python train.py --num_hidden_layers=15 --hidden_act="gelu" --norm_place="pre" --norm_eps=1e-06 --qk_norm=false --parallel_block=true --init_std_up=0.0249 --lr_mult_up=1.41 --max_grad_norm=2.0 --warmup_steps=200 --final_lr_fraction=0.05 --batch_tokens=262144 --train_tokens=659900000 --dataset="wikipedia_en"
Each number is 500 + 25 x the weight over its row's rms, rounded and kept within 0 to 999. Layers, rows and columns count from 0. Numbers have three digits each. The size before them is the row's rms in percent of the matrix's.

# layer 10 attention key, 64x320, rms 0.0747, rows 0-63, columns 224-255
053:500497463547466504538532492506479505480526480507532518485480507486459524479500491490522474504513
058:525510531459465483489513450441534481500491499498497526491450483464488486526511517461535525517479
053:504521480499500443492502540527515487535517486468468485531512523543498477520473481517508505504516
063:515499525493496452526446565507501492501509537519507480527524496513471517561483517485547486498500
065:489475520464480482528535510497479502527507508496503511529540519498528561512473503479528524493505
068:476499521506502503530467525454519509505493537454493529474498483520499471503509503473517496511462
075:478553517496485498474498450490544519527501552512468513480485500504501517499517493496524496511488
083:513496458508534537509492512480521507455501487502522530491431493503496520460521512552548479505541
091:470531532476482499516518487495523501519521542518472475526544506442521519527520522481476507509520
086:481495504483515503541556482472525486477515461502520477488495517469492515500503477464436485495474
088:462525476454535471486483484472514471511489532538493496506508513472526519533481522499414547500499
084:520494435507512547508457457465534503469516504493482543486490469467519466491479505493493505489510
084:452488481466475450465489532532444517534505548528517499509488491465525493505507504490497459496499
091:536499496511482482506472518512461505516479525543503532476495481528497513467493484451518503490480
093:486511481546431531480509493484506479545504491503527469495484505482489493518471473538512549529536
093:479494459517541490519508465517547517536502446480463520527502494554477516515449494475459479484501
098:519493529478475446533508467482495532511536498493473512536516493516512487492478581474447520494480
099:555487537516468478477542510492488496532534476494486469538527497486488534526518515517475497504488
129:471502489453504545517492502479561490481507498492521493502485500429499535525483509484590478512519
110:490547480513478514503455520538501479487460538483502480506516498496494443510455488497516523484472
111:490508474437488449494524483547546515496525511490515495510502488519513512541518518482507492553529
121:500521509471473502523509535485478499483512512475529470536515505523518470464534531466489540523485
128:521486498485509491491464486525493535536489487536468469495493526530499496479478485537512474473520
126:532469510497531521453515521487484473482513509491499459528434499491478483485526458502532511456495
129:496516500463475465513512484501484500473509524520498492472515560514456507514486468507468497516494
116:513477479530491462490483489511496480499527514460479516445496470530491460479489519511517492515458
127:475522511467497532475498490517494469537513483521502454525490506494469517538540482470464490493519
116:497473474505520439477513552487533502476469487560496542499480491519511517499501489504537503539477
119:502474526418511456479508545557479489509451491472518490559498519489498542493466503523479524450501
122:519504512509454511515477486459513468517496485491479495485467530541488452540512536472445510529517
120:473505567547506516484503480528546518493467485503491487544523510537490553468495547520505494463528
119:500493515523472492473461444519521499464488534555510492485524510450428461506495503515494473477468
052:511499440483524488515509545503501497511502485481495513497563508509501531482479514489511533488547
047:491548482501486496504512461494512504494495518492527499489467508513489480479507477546445458509498
061:522481516481501477456498494496436502494512526531496521490549507484534492503491522519509471447475
060:507487463469500512500502442499461516445503537487484512447477507449493477526533519460489475471458
070:490522560474476538500471491493495500493497495530515490511513527500461487567490537463505494500472
068:521515432473531525538468497470522473519520509440498501467530489545488475504469495509477470443483
080:488499524487513485473519518475558497549479525529511466569512514492480505533522506484451502491495
074:541476527496530468522503524492515502486497532544511558532495508506508491502477513466489498464505
082:534491554491458516495491497526460504443522512497495522503503502471490503504535521508527518500487
082:528484509509516509484484515504493494469568475510517529498491487496517458507483519530515498500478
102:483527488518488509550502493538504514490498499462520481475494453502473517498478470512508503532494
089:518490489525503502470491502513519504519506499503513490528506513540515499526497513514456527545510
088:512502525507484524510527490472542482520519509505519530479509531438481509482478478529479486469543
088:516514519484557484537485545503468513536489548495517489532502491477503490493444502481414466489504
094:495501511490483480505526532565529483501509477512534520496475469475479518487503471488468474464522
098:506487493482518478496493446501491475503540528535480498522494491509472499516479492474502552516525
101:515468495458517488509534489534528513485531519431496500471495489514501502471483484487485500497455
120:489478488469538494486487471483483500472503531502525512498487510456483537493530498537539489516519
107:498477473452536469542529458511476537492490535485489498484505492497520493527464475527477506500528
113:498531508525554520522466451446449503498505480495474481485488455507507484531503527541491530484499
119:555498503490530500488482496541445491462503484460491477480505467467489524521493526542498485541527
123:518483433521493531500482521478483485482497449504504530540499537523495470501507484493505514542522
117:440544492472478509492458509532552498471539469477484487510493478448523503548517492496516460498508
126:521487474532536551503470551489509506442536525511482481514500473484507466465508535459492517494494
121:576468492505503480475510483506453492530504534491523474547514502490463469480497489502502497463504
120:521466482505502473474469519478522521516509463467549491489486493512460526496491507533480519475455
118:483503488524503504511535445512474480539465506520473519536495471533520466489508469474534515483521
114:496512537476533536498502484472554477514536469467518501485487507474533510491515511511524493497494
118:498520518504478522490534478509475500529505468525521462521484495475477447508519500496447528496506
121:517522546522534508492476501503555508447515509530478521478489506502455505497545527520477515531497
117:531482556500466547490503484511455542484508469465473465503489524477479505486481508530522499485531
112:501485546523476491502480492532513501508478524507486482486463508489509527519486488455479480466460